{
  "num_hidden_layers": 13,
  "hidden_size": 128,
  "num_attention_heads": 2,
  "num_key_value_heads": 2,
  "head_dim": 64,
  "intermediate_size": 512,
  "vocab_size": 8192,
  "hidden_act": "squared_relu",
  "norm": "layernorm",
  "norm_place": "pre",
  "norm_eps": 1e-06,
  "positions": "rope",
  "rope_theta": 1020.0,
  "rope_fraction": 0.5,
  "qk_norm": false,
  "attn_scale": 0.125,
  "bias": "none",
  "tie_word_embeddings": "early",
  "parallel_block": false,
  "extras": ["some layers without attention", "local attention windows", "paired heads", "exclusive self-attention", "value embeddings", "an embedding shortcut", "learned residual scales", "skips across layers", "capped logits"],
  "init": "normal",
  "init_std_qkv": 0.0276,
  "init_std_o": 0.00541,
  "init_std_up": 0.0276,
  "init_std_down": 0.00541,
  "optimizer": "adamw",
  "learning_rate": 0.00316,
  "beta1": 0.95,
  "beta2": 0.98,
  "weight_decay": 0.054,
  "lr_head": 0.00786,
  "max_grad_norm": 0.5,
  "warmup_steps": 325,
  "schedule": "cos",
  "final_lr_fraction": 0.0,
  "batch_tokens": 16384,
  "max_seq_len": 1024,
  "doc_mask": true,
  "train_tokens": 110200000,
  "max_steps": 6727,
  "dataset": "wikipedia_en"
}
Each number is 128 + 32 x the weight over the matrix's rms, rounded and kept within 0 to 255. Layers, rows and columns count from 0.

# layer 5 MLP down (transposed), 512x128, rms 0.135, rows 397-409, columns 0-127
[[110  52 114 158 129 134 116 177 175 184 181 171  70 140 181 185 105 168 131 142 163 103 195 147 158 117 111  36 111 122 101 119 111 102  83 217 169 137 112  89 106 149 104  94 108  82  53 187 125 112 170 113 163  86 194 148 135  73  52  50 147 131  45  84  95 146 111 115 124 103 125  41 115  87 114 148 129 120 146 102 115 143  91  78 151 137  83 176  57 110 148 178 175 145 153 176  59 123 174 209 195  78 161 134 133  96 109 194 114 145  98 180  72 129 156 152 190 132 201 181 119 165 210  79 107 136  95  69]
 [136 137 122 130 134 125 117 146 127 134 129 129 122 136 139 124 126 134 126 117 114 129 140 127 127 126 125 130 118 130 137 119 133 121 118 136 123 132 121 128 126 138 135 136 120 129 119 130 123 138 135 127 130 134 129 119 120 128 133 118 140 133 148 135 128 131 132 152 128 136 122 139 131 124 123 144 133 136 131 119 130 130 137 131 128 128 137 139 117 127 137 114 118 132 140 127 121 129 119 121 128 119 125 122 132 146 125 126 140 128 120 128 134 134 126 126 129 118 137 129 124 126 118 118 128 133 127 123]
 [ 93 100 104  89 165 155 116 172 136 102  64 165 104 111 135 164  91  99 112  98 159 106 120 139 104 148 164 133 191 120 126 186 143 137 106 157  79 173 118 197 178  95 144 138  98 133 105 146 179  99  96  72  82 204 102  40 140 180  93  99 125 186 122 139 122 169 128 119 115 133 124 152  86 123 118  73 118 109 162 112 183 114 136 161 113 129 195 184 109 148 150 102 155 131  89  98 141 102  70  97  75 214 116  98 189 147 150 107 176 133 110  99 103  85  99 188 119 149 125 170  46 140  90 155 157 137 182 158]
 [101 120 117 155 106 111 179  72 159 154 103 118 215 127 138 133 156 189 151 102 135 130 149 102  94  78 144 157 104 138 166 167 168 121 133  84 141 114 114 115 147 103 138 130 141 109 112  86 144  96 105 155 141 126 105 121 142 144 128 147 101  99 119 119  99  76 120 137 174 143 151 169 102 137 132 133 115 109 149 124 174 173 159 160 114 152  98 106  68 163 170 141 137 184 136 157 186 132  64 149 148 140 162  88 115  83 129 109  93 119 135 156 120 180  83 124 125 105 135 127 123 136 177 121 118  65  95  73]
 [ 87 144 154 113 189 192 175 158 132 127 109 213 129 118 123 135 126 119 108  66  59  83 165 146 119 100 114  78 163  81 147 104 124 122 179 159 157 127  55  65 160  82 155 156 106  92 107 117 141 143 143  47 109 147 114 131 116 100 135 165 119 143 137 120 158 161 158  62 144 150 107 113 131 109 150 165  93 224 161 205 126 143  84 111 132 184 138 122  97 111 107 136  71 164 163 138  75 106 148 113 180 193 106 117 110 178 153 180 131 128  80 106  94 107 107  88 113 136 107  88  94  89 155 138 150 105 131 106]
 [124 136 131 132 113 103 136 171 131 124 124 164 143 206 175 126  87 167 166  75 119 141 193  99 126 116 129 103  79  79 112 119 216 121 129 102 105 121 109 131  98 188  73 100  87 100 112 153  98 112 110 126  90  43 143 175 133  97 107 103 112  45 121 134 133 168 115 153  94 117 189 121 187 138 167 156 149 160 162 111 132  77  83 175 128 178 136 126 167 125 143 152 147 146 163  81  95 146 123 114  56 152 129  64 101 152  78 138 169  93  96 129 137 118 154 110 112 161  49 139 127 148 170 137 151 119  70 129]
 [120 117 139 153 134 188 106 113 133 156 219 188 185  87 145 133 134 102  71  99 108 201 149  30 107  67 163 161 140 149 127 102 153  40 119 113 195  47  45  96  52 134 108  56 126 165 210 143 129 159 131 150 162  81  97 123 115 170 127  65 192  78 118  85 109 150 157 123 109 141 235  48 136 128  38 173 194 175 159 104 122 153  91 148 181 178 160 116 140  66  74 164 123  91 150  84 116  70 180 127  97  94 113 107  96 180 101 188 117  65 134 181  90 163 192 121 135 194   1 117 107 165 146 163 130 145  85 112]
 [ 97 111  53 161 105 124 116  99 161 165 143 121 131 141  49 121 108 134 136  95 160 112 153  94 154 120 136 190  91 116 107 157 148 173 145 177 143 164 163  78 128 119 126 113  99 138 133 101 124 125 121 124  99 109 117 117 171 113 130 170 117  58 187 159 164 147  91 162 129 109 159 153 129 103 135 156  83 167 126 119 190 107 160  75 187 143  55  72  90 195 110 168 120 113 119 119 145 186 118 144 232 142 109 149 144 109 113 135  65 112 119 175  84 133 153  97 113 144  52  92 133 151 111  94 139  98 106 138]
 [145 112 130 113 146 142 115 121 137 134 120 149 111 129 135 112 120 117 141  98 113 129 123 124 156 134 149 136 122 156 135  73 118 165 156 140 127 111 122  92 151 108 122 124 151  81 138 118 144 118 132 146 116 122 116 142 146 118 117 150 132 146 145 108 117 129 138 110 140 147 144 130 159 128 124 112  93 120 117 155 108 129 115 106 128 128 107 117  91 109 138 145 145 138 129 118 128 124 122 108 145 154 132 138 144 155 113 110 126 176 107 142 109 119  88 138 159 120 121 137 165 118 130 126 131 133 116  94]
 [103 161 150 189 159 133 125 147 121 205 119  88 137 106 106 150 150 183 109 125 159 134 132 123  54  85 173 107 141 113 201 122 104  83  50 120 133 130 105 147 166 135 138 106 181 137 128 146 157 156 105 119 142 127 139  52 129 114 116 136 118  93 174 125 106  83 165 138 150 125 168  64 139 128 125 111 156 137 105 106 134 175 136 138  94  77 106 113 137  85 117  90 153 166 169 165 130 153  99 215 104  65 143 133  68  97 118 109  83 121 133 200 176 163 150 155 104 136  93  89 124 189 141 117 151 102 100  60]
 [161 139  77 124  84 162  66 255  47 147 120 127  64 189 139  77  86 125  78 167 128 108 107  65 125 174  88 134 125 158 124 108  77 134 113 156 136 161  33 103  83 136  73 139  99 166 127  86 144 125 230 120 154 127 124 115 160 151 152 137 116 215  99  87 171 111 158  85  84 139 206  63 136  77 135 137 144 123 130 127 168 125 216  98 108 146 171 139 121 156  48  68 135  94 142  36 118 141 156  77  98 142 147 165 134 106 114 146 136 172 107 116 155 180 162 149  94 167 189 105 196  69 164 129 137 181 203 143]
 [ 90 121 185 120 187  75  74  69  46 118 139 183 141  98 153 185  72 134 130  90 108 130 159  79 149  58 159 180 113 136 162 125 159 128 152 169 145 112 154 124 162 138 156 140  79 116 148 114  87 141 114 195 119  89 117 103 109 120 100  87  63  71 112 148 155 149 137 157 156 143 181 115 134 169  97 117 149 114 107 130 155 143 107 143 131 149  86 181 145 167 169 120  94  74  98 156 128 120 119 103 126 105 175 113 146 151  80 128 153 121 156  95 152 106  97 106 194 148 130 185 120 113 151  88 119 117 133  96]
 [ 95  97  76 172 175 102 157 108 155 139 101  90 121  66  96 148 148 124 132 109  81 173 156 109 147  42 192 166 154 180 137 176 104 108 127 149  66  92 172 114 123 142 120  96  79 136 119 174 121 101 115 128 161 113 119 148 143 123 113 147  95  82 132 145 154 111 156 113 140 172 136 150 114 153 178 167 159 118 133 145 111 149 168  63 146 175  96 163 109 203 126 175 157 129 140 103  94 116 153  90 145  96 102 100 125 145  99 147 146 118 182 140 112 128 103 192 162  61  96 142 143  95 172 178  82 123 128  85]]
# layer 5 MLP up, 512x128, rms 0.147, rows 398-409, columns 0-127
[[137 137 122 128 121 130 142 129 119 129 117 117 118 142 125 117 135 135 129 122 137 111 125 144 117 130 105 130 125 118 129 135 136 123 114 133 112 126 128 142 124 116 118 139 125 122 105 118 123 137 139 119 123 129 135 113 125 127 118 135 123 151 113 127 127 116 125 119 126 138 118 129 123 123 146 135 145 120 122 119 141 144 148 133 134 123 136 122 128 129 113 116 120 128 128 140 135 118 133 138 109 125 136 148 129 113 125 138 144 114 127 122 142 129 114 137 119 132 130 138 128 127 130 141 131 116 140 134]
 [186 106  80 171 108 152  98 147 116 109 101 119 116  91 129 158 146 148  95 108 105 128 141  92 148  91 149 120 140  91 147 113 181 102 107 182 154  97 146 102 104  93 108 191  98 140 135 130 104 130 113 155  66 107 193 151 154  98 143  91 125 145  84  74 159  71  26 105 112 151 119 164 107 131 137 153 141 129 139 127 152 123 212 130 158 171 122 179 155 204 115 139 157  97 147 146 123 137  89 107  65  93  80  88 119 118  96 184 143 107 150 113 179 115  97 162 146 130 150 197  86 162  92 143 151 130 191 181]
 [116 119 123  88 128 153 101 158 126  84 118 165 147 108  92  75 141  96  94 108  99 154 147 153 161 162  88  90 109  60 111 127 118 131 124 117 113 120 147 119 154 123 123 109 126 148 144 131 111 141 136 108 119 101  98 152 150  92 135  94 133 152 100 116 138 145 133 115 174  94  85 124 136 137 144 116 167 151 144 124 100 127 114 177 129  96 173 122 149 145 139 143 139  26 125 121 115  84 169 138 125 126 129 114 206 144 128 166 134 122 145  92  98 133 146 187 176 128 168 111 179 166 112 159 116 111 175 157]
 [105 194  41 191  65 138 183 185  69 112  29 126  82 122 162 110 126 144 181 237 176  25 138 165 128 148  57 114  96 133 184 169  91 114  69  44  74  93 135  91 119 103 137 142 118 149  52 136 101 124 122 171  88 147 109 142  62 116 107  89  95 158 101 155 175 119 115 145 117  93 143  28  74  75 186 145 107 129 173 122 134 110 125 113 143 168 151 169  63 115  53 136  84  43 118 105 131 136 123 143 107 125 200 140 181 137 172 168 195 130 157 161 178 126 133 141  76 164 170  58 180 151 188 163 141 156  73 185]
 [209 112 170  92  98 125 110 124 150 141 143 150  90 157 155  96 150 112 107 171 120 122  38 115  93 111 164 141 148 199 184 110 157  68 122 133 119 125 142 153 109 137  60 158 156 120 168 112 115 132 153 149 129  97 107  86 112 140 122 122 160 106  79  80  98 141 167  98 177 171 157  64 165 138 124  91 196  67 134 188 111 161 146 111 146 103 111 132 141 159 117 108 129 139 138 159 136  69 112 199  75  87 168 138  64 154 197 188 106  70 131 148 138 180  99 146 107 109 121 151 187 156 139 126 127 101 118 122]
 [214 129 133  76  41 186 166  71  37 218 248 134  84 157  87 145 107 144 172 163 120  90 100 162 104 166 123 139 200 159 105 112 129 116  55  21 138 102 170 154  16 150 161 140 180 177 116 150  71  90 204 165 173  61 167  57 147  81 173  92 161 123  90 125 109  85  70 132 142 157 148 119 124 130 134 105 243  90  96  23 128 147 133 144 139 148 181  97 146 164 122   0 117  44 156 181 215 178 154 125 167  31 108 127 125 145 151 125  94  84 166 118  92 158 124 103  83  97 133 114 146 128 149 125  56 149 146  76]
 [164 182 104  98 157 104 135 111 140 111 109  74 100 131 131 143 120 134 154 185  95 108 158 123 128 168 123 134  61  92 142 156 130  85 117  90 116 118 144 126  76 152 102 148  64 125 104 126 127 127 145 133  62 147 143  67 130 118 153 135  99 151  79  90 117 144 136 168  87 111 128 124 110  84 158  76  98 142 130 126 151 134 174 133 106  61 181 208 200 176 130  80 129 153  88 124 115 131  98 126 155  96 170 157 159  89 154 207 166 146  97 101 110  98 149 142 139 115 138 152 188 247 116 249  68 139  94 119]
 [151 143 107 121 115 131 143 105  97 102 135 114 115 153 126  99 127 166 144 143 140  86 122 132 118 126 134 169 149  98 153 129 141 124  96 118  93 115 132 145 121 134 122 137 119 138 112 107 119 130 163 121 120 100 126 124 116 107 129 110 114 152 143 125 142 113 123 109 152 164 126  95 138 134 129 125 169 110 126 104 177 134 151 151 122 111 115 144 138 120 113 116 126  85 114 139 140 120 122 142 121 114 135 145 123 116 145 159 129 119 135 104 151 131  97 148  99 142 149 148 145 131 144 115 121  88 163 121]
 [181  98  78 119 140  60 107 124 117 149 143 157 132 140 115 105 111 118 139 106 100 121  99 140 158 184 123 104 155 100 118 159 105 176 144 155  67 129 134 104 140  66 110 157 107 151 113  45 130 137 149 105 112 132 113 160 142  71  98  95 149 200  97 104 132 106  67 102 137 168 144 109 160  60 197 142 149  84 106  82 148 108 137 114 146 156 132 155 130 135 127 163 157 136 142 113 159  98 110 102 100 172 146 158 185 154 105 157 136  75 101 111  95  80 109  80 164 147 165 173 173  97 150 159  85 151 194 130]
 [130  82 154 119 100 128  87  76  50 114 111  80  74 139 138 106 103 144 131 222 186 153 127  98  80 143 126 102 110 167 107  55 184 123  90 122  69 130 148  73 144 167 166 163 114 178 130 211 154 109 145 112  78  97 116 104 119 180 188 113  68 144 160 164 179 122  91  78  76  93 103  54 143 131  91 128 110  94 158 200 136 111 122 111 149  40 134 173 147 152  90  83  46  88 175 106 155 205 128 100  99 161 126 142 114  99  94 102 175 112 136 191 166  98  71 160 107 207 152 168 163 160 112 129 133 162 179 173]
 [ 98 191 132 137  96 120 127 117 107 134 109 122 162 163  52  65 188 128 146 113 195 116  80  89 165  87 128 141 162 152 156 142  97  90 175  97 113 174  96 136 154 118 155 119 139 109 106  69 131 183 201  80 111 180 142 138 134 169 125 139 142 110 181 161  98  94 163 113 148 138  70 102  98 157  97 116  58 108  18 161 129 145 154 127  99 127 183 124 155 129 123 104 120 156 122 115 171 144 164 173  99 152  71 175  83 125 152 153 127  89 139 151 146 106  90 152  99 146 140 126 110 135 113 151 163 103 128 153]
 [109 208 142  92 120 143 142 120 124  84 147 131 102 127 151 152 169 138 100 203 172  98  94 196  91 125  84 119 115 117 161 153 113 160 116 114 147 131 163 108 111 170  57 109 148 156 143 124  83 129 154 112 143  94 141 130  42 145 161  91 146 133 119  75 159 143  77 124  96  93 113  62 136 109  81 155 156 149 157 137 125 155 119 118 134  69 121  74 151 173  99 133 111 116 109 121 126 105 158 179 147 144 148 163 123 122 144 130 120 117 157 140 121 113 135 116 109 120 137 110 123 190 174 136  98 136 134 170]]